Weights of a small GPT-style language model, trained from scratch on English Wikipedia: 9 layers.
Each number is 128 + 24 x the weight over its row's rms, rounded and kept within 0 to 255. Layers, rows and columns count from 0. Numbers have three digits each. The size before them is the row's rms in percent of the matrix's.

# down: layer 3 MLP down (transposed), 384x96, rms 0.124, rows 139-164, columns 0-47
# up: layer 3 MLP up, 384x96, rms 0.141, rows 140-165, columns 0-47
down139 094:005126134170149139130101083115149132149153135115124144103117110152155121129124131136123139139136132127154133136125129117115132130141133102091140
up140 088:140108151137093121135136144109085098121169141121081169167154137100113125142145104156070128095119117165129091103127121114112109165125121117117121
down140 091:088108091125123132124129108147148149129069085113136111085084103173135159103118132102202138171132137122122142158133157124110136072140151110114127
up141 097:109102108112121126168110132151156119128126139133115108175133105156103102087108109147080075161150103119120141118110095127157102175123110111099129
down141 092:134149090167123123108152127076099139112092136121128110110133143076142153157131130147163141099096140151137137128134119146124088117123181127171121
up142 099:141143145139172115118166145159139155119165136157110145139133146115111123166171144132118117105110121123128116082114122111149167097121112191095099
down142 095:161091154100135128153117149111131139114182143160142121166092080159155097153167141107134081113118134160129126141128129129103145127118105167066143
up143 086:118109165174145124100137125132141136095133120135132105146125121129104115154163162097123116105157112105135099109143097151136120110140156122128131
down143 078:128097181143128123125142147135089141152148130095105112125124098102133113127193129138114104105127128103164089131137105166102127125160155160133139
up144 093:144117129118160127106175140137116129103138074108128123102139115109126148157150097159116114084101195095079157085123162103117143142114132114122125
down144 099:084120160153165132151118161108138127134098111095112154121086092132148118104151118156165121203123131152204116134122076148171126118176111131136139
up145 112:166170102109163139139097166122117163151177148135150146112139147120142122145112123113138112138112153088113133105112173126133173129122142163161125
down145 117:110146137137142100113128154110136120140172133146113125112132113152129141092196144108167117162091109127142150150112119139111119104156115108159100
up146 103:126120114119112128105158125136157152086121152146107160167133141095164092133156134131102122096114149113144152127132090143164082131099137113100152
down146 095:123110139149142148118114116126127163113130121139121107165113098131134112107148106132144108084136134133133118171119129095138143162177112135136124
up147 094:152146123124132130077106165135149107106112088076077145116129108157111111170109127156158149134114129099111107143104088117117145171081094179127155
down147 086:126139143147117133132149112090133119130189175168174123160140158094102190122141103116098146127124143118130133123143118123153100113128151098097112
up148 105:196139119095103151122099137128143150137102204156117140118111166131121132131150140129140074130108110165152091121114069116132128166130113123125172
down148 095:072150135160155139157131172126106130116146117158113136145136118125139131117128081141149141139153132103133137130149166099120175108108110112099105
up149 093:126147144120067141135112105134140131120139195164104113118097172101133117115087139096126148151137123121124128141153082102142116147107117143095175
down149 089:108131145146129097126076143124136135134088121132134130101105095100135156128191116109159098120119094150123165121111148157138114140176125093105145
up150 100:122132117128179105155113163151122123121183108094124136128104150122119111133130132103108120076078154112126174128097083132137122144114110140143139
down150 088:149115150159084156086147127115144120110132105155106088135110082169120113103124124158102113164126134101147092133129117130122148168115149133103118
up151 100:127123148153089078112096186138121115129102108155124162130121131159156124167106090092146130118123137115123131147156144120115105127136132154097133
down151 092:160123120112147161164147087111137123135128107111124075127133130089104086106150170170090125135143143144127145104114114153153149110136169088165124
up152 093:117123156129124114125137128142182129106144115114162116096124102109184121148113103099145127176176112123111148100133141116112131151095115104118119
down152 096:103084127147152140118081106182101147131139174140136119136153110083152119130122141147102113140131176117101101131101130124138143127113138112106121
up153 090:120123131121090095160156138113136136070172126131111151116133114086097123111143161115073144111152149116095138137123128099145094158094139115119153
down153 079:123146122165152138134151105112106110149092099130116156153132153142148127132101103118169155152121125092135148108162118149107102107161124118116128
up154 117:169145103127163130092087121145111128119106149103120090117135140091154100107151134135155088110143132135142144129132053143113149152112125155143182
down154 117:141114154119130124139101201167153155160115125136138098132117120096152162131146110111118093138157136109133093139107127152093173128134088117103128
up155 083:130121122154101097121083124105113130118098150113091131115133105129115125122132179122151115117121131138145092097148159140100141097087125143104132
down155 080:122119128135160137132163118145134098111163131147158138144121132156120137138110098079095140125138148123083145166116131125156115154169153124151131
up156 104:151094102137097136152126069164145101141116143146166108140077157125106157097110111136127121104120106148156168173159135100140151157173185125107158
down156 115:111096111167115131139088128192130114122134164101154100088134149137120112111138118128166148118098138164128106133132114120072092131146128082094151
up157 090:112105107137147108105141148131158152072127084078140108125155120127113108135134155145122095110130121064115177109133117140148097152150144179138129
down157 095:163120111117133151109121110139123137066138115119137098133117108153101135119128146124129081142110114160112135113113123125117112139151105145133111
up158 113:179134133125084088125124085161105120164091174157135135066165126147141147121127128100073088098117141140132147142118129111142138148120154134077140
down158 133:146089129144143110105150134139088149101158144135137123090156138152099154097105111088159108127095133116144143112154123104140119147156210145131120
up159 105:160148123131090101114109077103103105113124123141099138120084163101115139150092168131140136142143149117144104142180170096097136116096159120084173
down159 107:052173127129144117114116119103127097121139138080084128171118156125132133161069136082149152131099135151083180108108097096128130105115124132118133
up160 096:134175106087119128112130112141121148153123131138138088102118152112182099122151134111160130075136133114093119128137110154128193139134139167123132
down160 092:113129115147141129117157125131101142134081109120135141123139134139103132137119120163116053145103124160152141120122137134107120164188130114152155
up161 102:140090099131148109132123089115089123132127122124165144137132094149149119160125153153091112135172182129067161127113169141110148137127115113115147
down161 087:073127126092112141148149174154116126115111102126145150168094151104146152096147097136170133098123099134175112108109119115117101131123108154133177
up162 105:134130160168144133115118133109136154069104110088118114162091125106136104132147142140099128142128109105098128055137092116127129164132100163137115
down162 105:066074156155143161132147131103163160109088151154115077107105082088131154128113129121130120111108135141159088125149130106089119120116162132093124
up163 100:139140106156132096162131089140125113149165140132164136167131163138124159117122103129133131100153117115160131142151124123098104136165141126080104
down163 097:164166118122103082139116159121138145127124097170116178117170096126107118153115133116122168141124152143122146183143139150125127096127135150128131
up164 110:153154125131105097091145112111139139133169167127145117151085089124126131108150178116106110155108130085117125134160135145147130140121165174131131
down164 113:133121135135126190109147112134134092158113143150113092102112105107111100172136188130148154127121145124141109172149124106086102128128123129117113
up165 090:141100109135115111080107134110120085146112121145083133168159134121146108162145111159109146119152122114146120157079086132105117132110116132140098